config = dict(
    head_dim=32,
    norm='layernorm',
    qk_norm=False,
    optimizer='soap_variant',
    beta2=0.99,
    schedule='wsd',
    decay_shape='linear',
    final_lr_fraction=0.1,
    max_seq_len=256,
    doc_mask=True,
)
Each number is 500 + 40 x the weight over its row's rms, rounded and kept within 0 to 999. Layers, rows and columns count from 0. Numbers have three digits each. The size before them is the row's rms in percent of the matrix's.

# layer 5 attention output, 192x384, rms 0.181, rows 73-145, columns 0-191
099:553510494466422587579492460539496558510583546462582521509454474514497469427497476430534482488438577538434510493523483461513516419437553512516516569563547483487515557486478520530512466567376525523485502516501505523526505530456539452466469530538454453513517485513518575572464538533436474496487444448464489537531593563476539430502509475450474487489393592516532502486523484446459525428508544531535501514466501435472492437532461486528495516500523450531500525473550440451556550444399408469536510448511419532515504505484503532443462514472467566478548609444537510453461473501568559530
107:522466499566486439518578588512569534527499451516520431415481476486539502579561535540493563509545446531498486522523488564597420505428442506500492478441509389476494555531508482532518553349467530501514551400466473465465490401526525492487512544507518444447474489501440561482543460398538530541441487515506523464491431433471451517468466568485491564512530465498486464544482517497551531525476527469482505541481507509521520570531509543597471514544476541408494441509486469434471458533537493536503521476484510538495507524469552536523518535540560454535531526509504502533496535412457523544
097:499506536510531550555525468439488530573567560493489439463526546488586525531461555523428523487490508519439512447400522572564461420540536474490470506536510497484428510449420519532487485577461499496451580531580574501484520484540554495501504508509470485542513506438515470528460446446524448570460523475488484417476471433469456499484509543442458586548529515433483504488560506547517528555520543568454480627444538512491459511400484513521505463488538475560459436501582570523492433492494529481507472484457556465483505496469515565521477452462537573548511433447454527481483436467456591503
083:488523542498512542503510483524461511412397446595547515452472534537545548466492519498530465526476533533424505511447403457547459448490543426434494519492430504514464479482530507474504476527521452421477480527506453483537413482430545459497541499461452539463556517479484470525601521466472511471452539466586539468541509429458444529508457564521461489510536535447440502468481512559566536458436474480507486489523524491529496493452546513460463495581394522547610420522513515506429451429527515434472444506467544475554504481481516491558479523491529457506491546476414470521472518515613497515
104:473445567490543492471529468448499488519501478496485533515583498415502566545523509459514502535394579443544488518463478517525517445543572548523519491525524505508513495426527508485507491521494503505472540452574491499457556529495508463510530450486486532453507521516498492558490509485509410509538455588551462528475460429529403500528496517547510490523540515510545497500485523553488488482520571449480453509508507488492434429484565484435548467513488518507527525436529512390530489506513516535508441507471531522460502498448522557547501499449488507437491558503449535512471505495454416518
094:477533480475471514527482475516520517519463474510549482588483452530542490555472477484497507518477552495522514504471393523522445451477501468557503553611510423505561502554486443541506482470471463551488470544534524514472461485436469517558558476489452495530480511515508429473518527418484465470504520523495434491527504493501516501423567484481473481493502462500539535454507476459482551575560467523540437530476554596481623567518447539477513495519479485532573449456466577501499446531528466524438599495462518512459497424441446490469549534488480515474507507534426546486506479511491498456
103:475523530492442542604444510515510454455520557503493512476513398523480536428435494489470519467502431510517460518557568502581514547514423496522467488560538391521470555473395450553557473432514571519513509499494502492515494534478530517523483535453511508554489498510478499411510485541480554480487484501509470471447457468511535534551504495500457535541605507540466525576419481482529451511425557509436391492453481512416470522565510397608508508563402512481439506533445513539504552520491557506452488462511442489490465507567456501468559489507525464488491513598462534510475504511508421510
098:474525531448521484563482520473577562528512490469459504527557509402451455507569486511495487503510529507480476520573503498472463562479507462413480530527564500478546424512486517519550550504567456523588492464477460514502518498538528369529563502528482467512466494498545451509421440514520444528505382496517608468529554521494518508491551544538552508445485532462502523450496469492476507511553483432495545480505509585517533557512443590507467476456534480529497481478530505418504444492493513503483500541477518529456569431442551486573508475504488534560504483532579485529399522499491502487
099:522510491425490537531499508438560465502484490475477523607504511512463516536536534435544524455529431459562534548526443548552493532527556516522570554520525503476516401479458441442504540550554427547493495485594534517489507491462553582508441461512444510553512494557497458517501480487551508443497431542474512489557459420500507487488483539508603536527445460400520499499448490523489542517504507408564483446454477496486592484540515468489470558528392523521453506551485583491431536449579563498546472579539518482480524482511537529433545491523521491523488461485490520481478453506506475486
094:503517494491512525394509430540478491452562439490464477504508563499449509520554554507533463504584460493515563507605465470507563520517540557497501438616502497537503428461509472444468492464508491503565509574467513523482468521474480470520567484505526456544499509534472512454541523499447480495556494485549453460466531475478582488484454493576521530467446511540504505518481493500541458475513432505497568489495511488464464588461499550465616605512527581490541565521460472463458468566545522459445493524538487615477518422436561513466524462600506563472546497491526509531476479558512508524
106:502523460496569453484562475553466542550570591517568498526509516537564422482551437510541543576458509439548495503465503586518532454556556599433523497515501463484554533522488504415478532463504501420518548521539530563531544514468561411463491446583449506442532526495446563500520516558581433510510501533553502503508464471487452507490485441492485496496556489517510493547529482431542480504465524431524519431525554485513615490494466554526534416376483496453533539443464495513423502548419516572520543410525511519534500503478496554535525562512411460520531471537496478495520474500532488513
100:547546457544425493491523473455527493473446557476507501494567541443498495525523530515505526530533483483501484479514481550475479432551528486516466561530502487542542485563507428524455423494531493560471465551527582490508491499515572445623497490436507459455473565535578540469443500481462504495528442529485473464475493446548500500538467469451467501479471533536517546500484447459492503477544559498512481476444495459440366526573480449494504502529541494526527427496466485483441427533505452450498512442531456565464461482492586464466514517518519493520474508469508520540458514493550581426
103:487469565530472508492548516475499464475489490486478565447506502514463505501485487553531488440530520530447536534498530461425576516443487501480542489535522493549490474546498505418496524546511574532454451484566500538436443583514498475503472510479478474499532553488484467466503446465430530497465524405527458493566528514516587467573458462528524485486431406550474549432497466469551546421504505562538488471514460474463554523529531561474487603427613546480467547563587483531491522534452479542467528485433475558515483479504573477488484484500505515494447521550505465486470524525521538493
103:459534437532467527411439512519477532520491459416506500515480484558429563542530549464478514516461489490464534444489502530513528550546447503483487468456462491567547444595498491490565532486510506515494510471473452432480497497544469533527525560519424522554477513565452531459465490508535474473470573484509529508531473494528418392469518513465544552510535586536517552394518476538483512480499544534521539523528600492475541571548505470571580520514495580572439570605513525495538512488519472545463467521437549573497428445529441522451474446541482508530477543509576556552491511526514536482
099:483468461569480538495522523517435471471448479529467558539457555527468497511503537571484445556539466534520472510568489541460477405519534506488483449511521433461459448568461483458438454494549579468549530525527501544534502548532513467481490523546488519488504542469547511501513519531573481475514517614523531409472426493483499530525554452534454545531528474583487470569499547463542561504439513477481513452460532534468468457438468539545450439484458561430478569454492519572514517538497452432534536548534503496555492525565513483484482526580420538494501473567486490481495505443525510541
090:467512513556591487509511518524517520441423501542525506519451513473395539485504554513517572453501490516547465483546484466496464601521477436484537493450522525488510523503547452455476568446513486459515541522518463528517525468507500528467515524502438530453434429500539564517506458496597445445448470515511463570476528533501480470521548469549518546471486457545462545524485497464546444439532528490496510458430480460581517504518469527392511510508553436453584504549488462603509443516503515488522434468489477487486434493451547478480461511523468521541464490513537452502568512496565513587
102:508484466459465530462457516534446583505451489534485499538480532494443487512436525472492483513516537503563511529483476462475492494476486515549510475439493491500512553440543538490460504492483476520522475480477489411410501492444474509487421530543536520420408517482540426426471503499512576562560488547459493500516440501508518453508484481461515501509442632570484473485459454480520504541478536514508521532516354430531491454471533474521513528497500485442577537506543445375455550515540489469488486525563480486481440466530547476496476508492534441405494479492524499534528491446505510504
096:527514452483464510522437547486553505524583407483503480425530449526520551557415537446596558490508518478484480525497529561523481464568525466425478626530486483586480540548445501502575484518563541411438461463521526485497542517460438531533550525528458493548539444558482527528516524498481533503510507503478569509500488492569547478570638518585487536516512557456498597459447509442485548473500565437504514457526476541480507475518425498515607477542456448505400510515406399495556491554502552490490544517505504463425494535540553445498482549500504490502527452517501462450504530443495495541
094:552491488409515454460516507461497533511508484512470495499479620526502519533563552419488566493521483526532501511534492513489514482483509492513541455525587533481506519450520443444497514498554553569493521487542526488461532461521498544520417485447497516448488479465569571565504462538514530465560367471459457520519437478517549485461529510483440442483400559560467502495529504487478435522481492539531443571458470476478481486471562494433497449480443502526515437500411398516415501440502487544551522480519487504467509486389529439481441506473527466481508560432524452519560464531411559484
110:519559467516495450496491563551535506556514499506497506515452453497496512545487489520536503552480590497502473418561483467469481521560580527573488513568531508543475526431545533513568555499446489466487504522531523455494548525445482507536500473524475455500537387509545506475462481524539499498525467457443433571516535470540470491523563506461549496422518525491551607446484473513521453512471474529515553592427446537448468556382509505497514483499451438545533515515457530498572497478396510447509471468511525555507406534532484511529506514405546471567559455455514524489537508511491583501
093:533533499533483532507501537531562467487501477471474435477539556552474458515562460545490512442435468472502498579472449506530509553473443479521469417460479479505593505487527466503463505483475471552477517524505477495459460490483554555493527461572399470484529462616497561451519526489498544471454500523442499497484422534576549452506428470499477499471374560461465508512462596489532495462543529476518497490429499585549438482437500522453590438489520536513465450479551497505437491547559559519471529569504507509564467495463558525485486574538535507470519479551501470490459475500455547503
099:617527483524503544462484501571507568506536490513435561464472490515485493524443494497522506466515508580480602496500542459505468550446484534540486448528455559516454576461512518465459533484556567536447458562507530501510446535523533516465489528473434505507523462513471577492459504515522516498468465523514513480527520599456470485460500454506435420464438473469511527508548413460469447570456448427431574513657462495516558417525452498550490512478498480515483474452475417530476530467545521437561495431485559495463453432548525505490476535536475490533544441478546510463440466505536521470
097:466530484456509467488512544454559493484528431416501455453495557468513463457459544472418518453446481419542497538539590461535515446456483472495476415573509441558486586466538495459508504448492535498538472420407545537420517530467494481551482497555496562574519510518458526418462534558477515503460507456493442506513458520499543486533416528501445411482429491516478535516471499525484489432504503479515456531499464463494516474446539531557530548400497497558471467600477541494511571584540481518483523481540444526448533590437514491502465515466455466449537492533512577457460464492505508526
091:428551509468385511478502604520440511572471453541534543483517448602483494506550496556491524483478557513511520540452561479491518442424441515530472523432469562577452448567499533456517542515535584520449501484458456491434533471455526527551498511572414575481511443539481549553563502457528493484516484491523551527466471482507478479473506505563492514497536510489514498513472451546491459507478523501493515485600461515467508488494494486504490461499504481442467519542492468437498486492550515416543464483429500484462550522480515502485591481520482461535574536488515595555467504448514504553
084:550531492501522541494495513520499509496516536401507526471502473525546468563500437492469456411479506480443468446502486420512469477476475541504448586487421535529529555522566538474574531506564535498539493458537445476468462496503475570552465506497440547515536548540512569507511515458476489434514508436512572468466443487535531544469521537513437483451519525504433543538500471509472562466452519469432522448475564518499503496503555571446498470447569485541469543507416563493426577532508446521440554430506533478505520433424489541509551451478485454433529497476534474448461548471481453479
099:555466486615560527503487460515541449446387538503493424535467471473443460506514469556470496463422503465484488549501501497451512484519402484476549486472507481479473517472538501512541484532530469482536495476481534482501522449485487472481510452548534520492611457542488457393537465498550493507516486434508557501418502508550504495559451532531464482465469466518506506535481506464527459462505572502603479467443509501482413466503503566555535576527562552469503446492588476495487488466580485506474453522554531450497456471592528481473484521504474501511491531581445490476481473504503496433
108:492491520566494583440526494472493455485482547499522578425534489524512547451542492578458446579455534519554548524450564579511538472440443525442449530525438553528525439466538514528494531504421592503463547528539508495486505519505485486497547524583495471470484567470507485444460478542520517493480478512509538515505538444498498459419478485505446522522509432478528451467511448448514492539427565567532506564511483596468596534570508467525498430468561518437426534471493513422515427487523579499529495516483411469527470548504536529563488573478464530390477499562497530531492549474488467483
106:493495395508545522576462485487484507530487517552517494497541448561454495453471514487443501459471459578544526463556488474505524528532482483520540438489532490479531506433455556529502493414457495536447576423436523467465513568433511502580534508521453469510512542547545561534509536509502465565517501535416494519548513570503551484557492503521559626527508546425538554504454555482549461432466500461493499477514420467547518480474623585566401457572548486427497540528448535589473474562449492481508516487491498521435520481492475452490543555461527569576510547501513525515499545508541504535
094:509483513516424473573498442486458490533532523470495505547471449555506453483445564507560475440465499533456531502461443490521453484517508528465498433478506489528485544437467516509487486568496466507559456494519488474495491547557557534514536486502476489580455499467558544518533448488485502519411545526531519547500525552527454524484472492459458476434399517506536490494501531375433508462536532493564481471523503471470540403484496522466526524433539427562554453445515490569401539510510500482519548497482537505479474527508453514521451465480520530483531491429468522491459553485459497520
102:563443535562469525426524496518564394494449515492504485491490539475520568514537525420515510437436512494523452470502458493506487500463536507559413584537468478456502491501505506527521417578447467521441521493486523480452517491509528519520466524465508500546552518531585547499504476536562479567549524500552510460508480405526528448487542515516411514506506507427451494514476504454532526567524510522531509540421554532409468553430428494539527466501583455576505590491482450473448571508533459521511499534487519477526475553561535538509506495508499601566489521519520483478482487554602469553
098:470499495454481531519506547539495470475518529483505521514510419432526463468547561553487483505562498538545516440455504474561431517502462471463405518515501516464514484452462507534477521453439544480565513542488522511466480495502431498462537506500508508502570510444546494521450525466526505525522511367463550481543481495534546425523515503512484493504457489418543468595511553457467491532485458520566547562499551488492541510508513523597470487549535535508399472475441519598420438514492535488512488488577443498471507520486527474460490522552547495484610496547463448463493506525601532452
093:485509488532495496518513518454537495564478562473503517550510445555503537486454509467508454529504485491438457463528549515503558569561481435558534493549482473474520508488533460570428542512489483522510453521436558535495485560506442420527541561529588514531473558491488516479498526494467531493531517535486495531492502550488495525456481562542500435528479557481552503558525467431440525481553477472432561610537525470511492512478460525424446529478415489489484508475524424549527511550483545448492601463520527358497463507489532468544468492509576465550408508399536519553520479538524511485
103:475511516541534493529518478428477399542495479486497498513545484514520552443598469553497478531446476456550435533525539567427548456563508455514557523546540543469506449471614460457498522487531477484463466554496447567503572512502533459464583501532506492511464567524468546516528497467480467506530490490464467495517473504480516516445551513499478473466474550486491506448527463515489462474531489490494441524491514512467535497476463510383492463497408412449494581434434502525528457517452412507475520560475512462452477579484494474501641564458529526419470521515475483461494513504456500485
092:509458481527535511486536540499517592447497478455489523567456463475524479470558484408452475430541543475468545477594534485482522468486559535510542478498510495508464469522561448508493534404507442534516471535496489512511492490492558469521513500495453544464586483523544487451567488531373485440579435521544477453528547527477509490509562498457487500433483486508455520483479513553526488474503466576461437433476529485421437491499511571468502412477458548495557525464497491627503562472450498466471462501436511496468494539524487487451467476518513462454520527545561467407492559527476506521
099:465487495487480541537491517540474441509453501509486533480525515457534520470520579534518495574508489453452548518436466496542452548528541461515466509483558498504447467569455569522485453562450487463399506486494520486487525495508468406543548465544489509515472490515517520464461505473523524498499545546480583475544517496550579461461568507514477468504494541459565472509493517492454473543539513507450450618453528456528460414448442407530467523450468537467426476513515553565468526477527569540493464505507495529512570420520478493544468489497491481501394454562517529504552483495540513461
099:516439560440448448512531437443453493554504472525481562545533504611431482487469501476547500458497483474551470461504474576487522455543546409507527494525499423499539541548535563553498561541502535524530468494428522478493494558473439439438492443465520466477468572472558497543496528512542456484536549491388417523508472488464506521407505554470506537520598466493496498411521475517552470566557450484495422581492472493496508539474487483467484473435499541452560534550472518555524516518567478432502564471477485559541467463501520413486500513486546484466498547427555484504525534534490479488
109:506524517461537470430504456564362522612480489451464531481519438500440528498537541528539489524567527531544529487485499588530425535464499519464434487474540454482456523492491504477562488518515537518482527504502481474518516516569465422490548479493518568484515466522483506482496486474466490517501454558538498482520514499467546448493472505556607580465507531447454478509535510549489508596564454456460516533432522472490501481538511563507466524487419475527455440464457570503428512542578456507499524552486515519550503490554517613497534527564518531470474420466542476509473502400539481464
114:538531496438495527422524523468464534475473453528415519501543472486418490450524534587534524574581493481493501510510494510470486509445478512473498417484396475519485547498495496495446478517551505445547493550456429528523500548462530491470583561461488532578416544487473458528528474525481518517485431506502543486462475512490507470514504573498492527508509494511427472454502446510491501422475568603508459572394530518513432425490486516475551455528512579454459544542514414497465583522542512461450463514472492483457552493543438520490537464495506515439500530501428558522487527475435491517
105:489520378472514504550503502447459497510578559495446440556542564579558613557470554482544546512535476480523540477412497527487479457475479478523525530559534467491475542495484549440467535455564531504560475520517525518445557551495503479464569523494566460546504516514543559444432488458532499541513573523518514489521410456542510470418505507490450499470507519530521452474497493491469526588470499527433414551460484463550575505511516508493529421442512453464524499498626594461500521480458528567511515486538583523449454497539498505495415497455475553528554491508531439534586525494495490442
098:515543455483476504503466459519597495476549537546578470519439541417532582565486465476456481571479553469517522421530489477554497501531582489464503442530558432507523456535440516528542515531549544453580546540488473462540462541473498439404524541488505476586518512436507442526483525490497439570486530445522489503424477446503469570491506546561556512507547481491551524514496498510557469444455478515512490509452459496479462536516469506513482536512524524477585499500495568403536521494522431473450519548526477414479478510456499499510512484443529514493520405504505464569451551471488550572
103:459473491439533503538510463490495527513467510455545553516496489476441527523508480507534533464546521500472471522480543491490543536431470495513473453445561490477456524474483489475412513465559483505541464532468519500496527477535445548460540505409460489620503595486572446547491479500453457502476533523464529510464495564516506511517475606456561504463526561552514485499524479485467522479523523524465516533441565560497516511465598560364480461532572451457510520511573467462443556527401397522512479497470525466478511473526482447528533501476492522484561428452496463500548455428488517519
097:513522464469518485441497509462451502489570548514524493455506529459544416504458525505500501464491511430467458452487453476640473525447461515451465466460462502534511427498480516510497464522459498515487509523497534495569494419533493535514501533490561508452542532496539408504446487452490504496553503466449499410456496492532513493513554587515486514588530436506379491521500448564491522521478496497475546559552502570534474495537446542536485451568429515466484502479455443586447512510495583403548450580456533495506540468476552522511500516472502520476504506504394487552439403494492499443
096:537455578485493455458485416506464526524551495413361485551511524512500524459492531509485459495525504509511501518538549511489528531514485542430477519456540449487524481492447471423462563428579472439535497462519529493586493586520507463528512520473538477500474565469466488530528496536455484421484530517548547439558509498485518449501462514462544486501468504497524509579471503473451550551483522586542528483509511503472500457582432440437453526429462456478479519519505384496500502520513438479501507521537508436522403488513513465529487444556508511502509520524502484584552454465496578523
105:523538501498486489540426471544498511532522577584455505474524530492481535485464418587571532487523440493501552457554521468454493488465509514557528451489472517545446528465534546473486532518511482427501531513491471437506513497544544480464524447434475475526492555497508482483495455522524484496431565457558483507513487491486593516477453504479539430468530460479526501548552476562511479554532522412479500543463552517476524468440493547509490531499529543471513482480505529492519516430575527452491395532494527490520488449503436541479524502454482493513479479481524472507536492630507482455
091:506471467491491554502560460537497487596505544574485491540489420472551516444573545612509455471616467536564547505396554548492557467523423520486489520452437480469528486489496505543464454544570468533454516581542478596487488404524492515517460577479473461606470465506432492503442509506483525549470498455472469467558487451506514445543505452560503527473515467506479544465505451498461442471511574423492496492500481502459445530435472491512491512417451546554428432506455520435477511480515486467578464454510457484511426496528591555485511509474460510482415495483455472516547510518428524499
092:553428493538437562494468514554442548542513604576450594458547480463597515549522519464463462446504509405538460505563519484494509432490479462483520528534520512455500512469468425537556555573531530482489539520546518480492527534499497501530511464506508442476550497474523481489488467515511457493495448456516451518537513438460486542548585577512477558524492522484493521561450569537582505453471498539527465490508539507434556531504583518484514556564446491530479524557452480466500471500405453476518496434503530506465504500474542548500468462532516483562489486553537536471429488443441460459
104:500426449507439482481497462501508596584509520496566433563492476509495472486494510476540465470466460466504515474502476455487554512447552553523415566530579578493451479429458509581537515512462449537459497466492470428400554459490470492449458511499460452492495467568583470464519486509509487490501487526435501514563611508484554466505506570451484545505465504435574520505498472519496484488528568436495571518461551522512475494506542576486444517512524565501497588512525539426555512492533428444507452484445514456514521549526476424488547492483524492536510504426588396517528519486539526513
098:498454479507549440528467479436534436572507546453543541468517443376504538531507490496524528497492502443536488554581446523463498520550515481539527550569482492461474533564465510593467556544441523582509576446552502492468441475481467531546518470504451558564528462520460562459540543474514549557564495491509559493544517451466508523482538520496465448502440567495589524451493500445471518544489543574499510533504493480552468457490429430489438533415466475424528613496496512457555593533518525552465521453545508501464507502468500484600538508525516570549493481515499480440455491482581475513
102:471545487388506382543527525494508557469492415463450490570434555478481485454518420510470525429510479539475513492522557492402442458538451494437539552499434523548502462559499558443503510488503520474551427569486578454479507543489479518478422521555494606560496519485525545517545486480473508472514487505543506533479461511533537534494519517468554436544449418470516452554441443495514517491458511420516527402437475460562551529511465493545528472538517518505497499584455455541547471491534470588487503539513504523528583448515521484469476495483472466518514569502512573556517484451498521461
097:442481541435452472423484559440585637562482471505506517488490486528507490501434465484524571495546486487507551513495500572491521480525408493520469572524427491509449513429493492518472507581541456528517483453510510484510465474468558480576508478531464519447549554507492523465475552539527494424551524521467438497562476491484418449476499429491481461485504452513499526478518488493491491585438463444563442473540509547500559516477457399546506486574446555479486506494524502570503542543456498480488479540451496565482441481469524553409398452511494479539424542513475556497499491486404509502
099:458439474460507460515474571505473463545441439519482615467435542528487528565484469465410499563533492477485550517540453546521512506564472522426493514492544523540446483562539469451490527444422560518517454470574486454465449489461550515526516525503475473521479556466521480462513521490485569520555497516533553469559545515476506465500586505496507537431445504535570491465471532572499521529552616546497523500490428441503467460547517517387452529528527495486558513448457510554523562516485521515455558508551524494518491550545486496509441452506441539529540541506553500488557541435476544474
111:441544438504491516584442589543530506449474522475490583518531463560524481503483511473465536571526512575484480520477510506486491572500450430455470439495546524533498504602503554551516517470463532505552528474506520532480467531515516404471477529482540493475494473445514477523570509522507488602515496475426524476503524505523571430571522522553530454569465485497440527505505494450530476444488521477482570486512452516489454506493488506463498512509589479504449502463485529511497531542510523494521522490453529524483563506552485483481502494467506523557474518546557503498505560489560495490
097:494528510421467417556479524532539469421523458458535462513504578488476605509479557424482554493512551497467445484592563544561471497510505488519596545560423573492536488456438494543500500422503411473554505513450560520501457485443483510498534452505462518499466493465505579466555538566473486492503573434538554552514560502474504490526424493476493547505509570478532538500499432481462513503551554464519472488469482481569471532474505510425464526548430441515449459554564570424550475440518427586539489452536519568461481465521500549480540547517453540477542498477455441475520493509527460470
103:467502530518465436507466487560461509469499523553515424490470539535519456495585482417517499540452431477545513491584491434401502572475460512444426496489576473507538447458510492528467552456526500458470517454483475425512447522589494465487515498478493494445529483549536434511514462422553514502567515466543533488508560424529502500497504506476514531477464503515501500549443505476572481462436455502563463397510447445467434542515447529616480512472567509413552446534583373472499482538473510435510473549529446471503520517431541505500452546528481516479498446544506474491493509508515527442
107:428520522558441532508460529549480537567571483540521530489437460512477537439535525552476508486482488543535489479568527522493520495443483527518519535486488475555543534506519479599584471495516493548497520533420535509547449427523440472512570478543473464497496554476517462498579550461543458569510568452497464492482414522466437480469511530482461513572504529516488477398564516582494481510512335497517554512544538493476469423528492521467487571503549584577512552611492555467498524491502569470426504577462445567522494514526447506484490468523516575490463514531479559521504510457572470514
096:564448460471486475441502486504500555490470453544498520509478491490438476540452514435535486469533517453546501470510466520529474506557497504539552525527514559547517517483432481458562552535513486470461588505473412492469485416531479520463476487505499563536485483470549486524527485476510516487562495446513499537530449399521512490488570563436495425467445476493530420435466488532477484486453458538513482479408450583488496492482454476492534520575469486549422572459458555574476453508554445602524513511572479497478532519476479573462508490525511469521548512465499556509522484497463565443
101:519521454480624469528561545508518575512501511492514448475474515421467454508474488544506541515439544522489509576568538491443481462439470494457510439494475537485498533486535488549475509385511490526497501546482518528509487474502469511539476453556581429499490483498437486504485486501525551571470512523512421541411479481464412534502420524456546510499511449482523500518499471479537429470521555459438511487571515520478472433512504519547575556535547557519515359481541575521559498545591525487467516542488496552474518504431502545455473474545514495415580497485455484562488594537426517479
099:529503463503472504460526498503473530421567481447507545420493589492435507513456494444521527486425506485461502464503483452470535552434543495520528493512463532481532482447545415503477487553469536516556509430507431524478511522469466531407475521529512441463459475550518525553506537538479466487493427452527452534537508478462481530473453443538526456473442468430510485518587523535530468454425420497554559519502540513480550579510467571510540463468501458507508458523497499555482493521442568525496489498536476500507479565513603442523492510473502461530535532530481512562495474462474598565
091:493520560547524536496500474460563484426542531563473509482509501488511464397548462547500504501522458475504472540498569560498509427473528460436496465487481516429541500493430519486457444501438541425531407519490503526542522522450511443542499458479605436529560535486499538468541528453507496459437504521585529473446563522441563441575483543521510528513506394519450470594489512505613502439487494557531478479479547528492582461539562499470536520451590517489468508537452482507557501498453430458501560525440457457483507484507525497468487494495543498473487448577570464475422430498500497563
092:541470490471487469439469498481471576544516482432509499461509441465510552511464486573482519493542412508491473548567537454501501521447444542501485451538512441493533583476570508526530531441517498514438456477537577526497504495517490483530473455484439484487538498553445488489468519538519517520473493549543524430456373578557530541516450521444473484579473489508446499532476461508503551513435527402529511492493479441513484560519587474615468474532494592512532449461436433448460563556595539457532448502555548469483493467471550544510448478551489494527550478600440537612472514527520432504
097:542499467454502447410501451567556500490498514477434559518508581490498483500508462560509479433507482505553502504476464504491486568531528477486518498506513510509499494544444534498466482474563459451483440538482527441543510489478544488505543544483526534454520525537536486505472531536490551525458521489456523494597513445506555518515539472483507460504530548481539498521512524460425510565459521543450507484459511441461606517515469449528602627461477507536540499536466445479451511521471484470486489491588434452502577488493519513554465489510496478532558451555504517494445548540533472451
093:513496563559568530498465569523504527501470496526462498481487472541461470510534473572534522577510518510500520555514570445405532499471527519513459486513433518572465447545464522462473499498553557466506549530542512543508506539508570543556514524505457450505503514446569530571541537520522522458456443480547525486452457487458499501537510451502510479502517521632535449502500512448546518487431515356542442403562486537476471440518483446518532456467526471439479529488498414557537486513499518500523560472472494466472488569528457486508516504517475507538459463535503547517611438530459523590
097:464528474477426499553536517435507570428468490568524527549458472546458470569520529481508548444402445532454480489520479556564495470536446514512598532486552555515518418525502606447493475501453456453505469480452479395540587457498518464524467588495539514471483444550448492446477454529454478449459480454469535523510565455571469544527545596451486509532528439476547494506519457556494566483578519553472518531502462570495550438488561524406428597518537472516468493468481487493580523466588430485490495484484495532478521496474565518438418489468514538481500538444522545549532585515441472476
104:512468502525573440524496484489482474494475443473499432522459528458510458520436491450515491518476508416461489530409460433509445589516544484494484501576504467510503474496573520486577504527499545463514486494451503540547503512517482500547528509480504516481511523481442460514567509462460460556483521510504486463536498460519500477445472554471521502451500513466562554535491531462461482558444475528520573543511528597520502500517506511626563420451501503494470484496498581563507490434464488459434464474500530487532540463431505464462480489489451424430500472441485571488499482474476507471
096:586490560518480562393514488506457493427498495541481492471531479468527527424466539482474461503449500503490510515474480539496578532525482534469515534473511518450547468549511474496466564433531545434439489457509465457477557434446465540506516477507552424523419574539544452480517537507503554491510542491471474438492487528467481506452493488567462538511537589557474503466505466468459475496483471530576471560419576496526485539495596479540520523474497550443503542551469512383516492512433436428429529498505467498515489561505503477526552529507499472471509458524554476462480541527479429587
107:468454447492431453502447484515513500480518456491552467469447493458469531464504530524553542498453462540522565534512494529492518476473502506448547543526568549452556491499521568574441532489482507476511441508490470406441475444419534551504552567506446481503460471549465490595541470516461475491502484510439537537505476451548554477561495511509531610565523474432461562478473426515563484451536493468445494520449489501523433519484620497445413490567481502478487477531437543473444487400527492485455505522480486464495473515560550449492528524520417550528455431504535546548510542508471476495
095:498427482525478480493500468575478447496512498551549516493528465480562587520534552516477487589502536482493525541560528458533549522495516555479424531396562499549489513481518522508485565517520475536516530509481442507525540534438448470514507591495491499494494476520463462503512563546549586505499521523588491531504464532542506493449560521537502526385585436549548451523501497497472555591460461422516495566488482544502545496492504459458562507447555508517532540519438444465567594480575494488503501543508505500418484525592564469485517504556462464458469493451566491520498456510547556500
101:450547504494519454571468514498504586536570493490545540527474482488439451472521498511456547538502445557524544468474476469475573518449431437567478493497510477498389449494474469501458476523528556531445530507543526576534532492603477532560526494490419446438549492429482566563433535510543511442509436513426520464443453490473494440496475529525478503542477514521432496462473407470530468515487464488545467460473461511514455516485500542571515471498452500485455541499517431573415564493493517518457517552492447504513487517451519524512472411622567499483470483492455442529484472504533510553
106:551502460456485494474544486519472527518520519552521446529430570543499534507497538448551565585517577522551534551521475542514468509508489497506484548545520545540556449535564457523510475537469476544514496530460509487533506496465517495519507541577487465486442517483520513451535540453435528498510473533473415536563435512485425527421508523476514530622482486447503514488521491470467511563528565528550524564535481548533565558493446418595501515504449491455519455423561547443468478524502546572503515505485488469458456522476485473522531511460528560474434536417515483537575506452468488502
095:567491484468532462470527517464468417392439512416489565537541532497408454491600495498401554501506552496460487483537440503459526546440482533463519507520476479504521493438500473465456485500518570560511484454525475524499473436573479574477544549514522497564508508524533516439566511539507552434451481546583540469538543493476557506556476514469485560453496472549411486461478525497486562509452589485533496545489509436545549492518492517481488525472589502499474479524414536485491462524486453521486458510585525486527602499568548475439494563525455507497511501483495520536462527430435529485
105:433496438489526393475434558519489482607526457498471460496488487507529410492498508462501546540530449413581544492468458552536487492550535490525536502548522453523527460502458508578447432497484507544482523468547444566507532495544442468508536466502469483528465479458548510459536524458512452546529441456515531448563549425443464450470494504460502445476509568518493529422544482564482446564532531558518512512466495467509441511464380503509511453404502473490583444547432556504422481554483490474482550491510434467535501494489536473478473476537499503532491534504539529527507470504519541478
096:525530534508466461484504437486439520539550451533521541428538464466499480429491533501562484497534478538566499553536562452506597533537609537565532438539533447479490551491473483499499473487486449484509524480496482546482482473533541479526509538428529508498455447568551549511504459476486445475544527521453466562455480505461435539447457497461512485436544485541457538536531522531523522476467455422472539536499529487456548534384445448477519501515499546425462576591437549469451512551471527546468509517526421456556487514449465491562476457537473465510476491431443492433545473491499474469
097:464513487452504607503514490441532468487516562456469442498481520409521436472518486456449430540531426440508485551446566509515480518474469546473413541499519539538535553481449451519472478508481506490492531496532447555405516467435511454508442510473525523510477494475529458502461487419498503520491530501506488498495552507520516450523499485551502446497544510609499523433540452501590511427515459450510446501533516450463500457544546494445526529614541517455488502445482485566520539472495473540513472503506493498448461515453514548480549426449516514498459541458458433464531477543473488454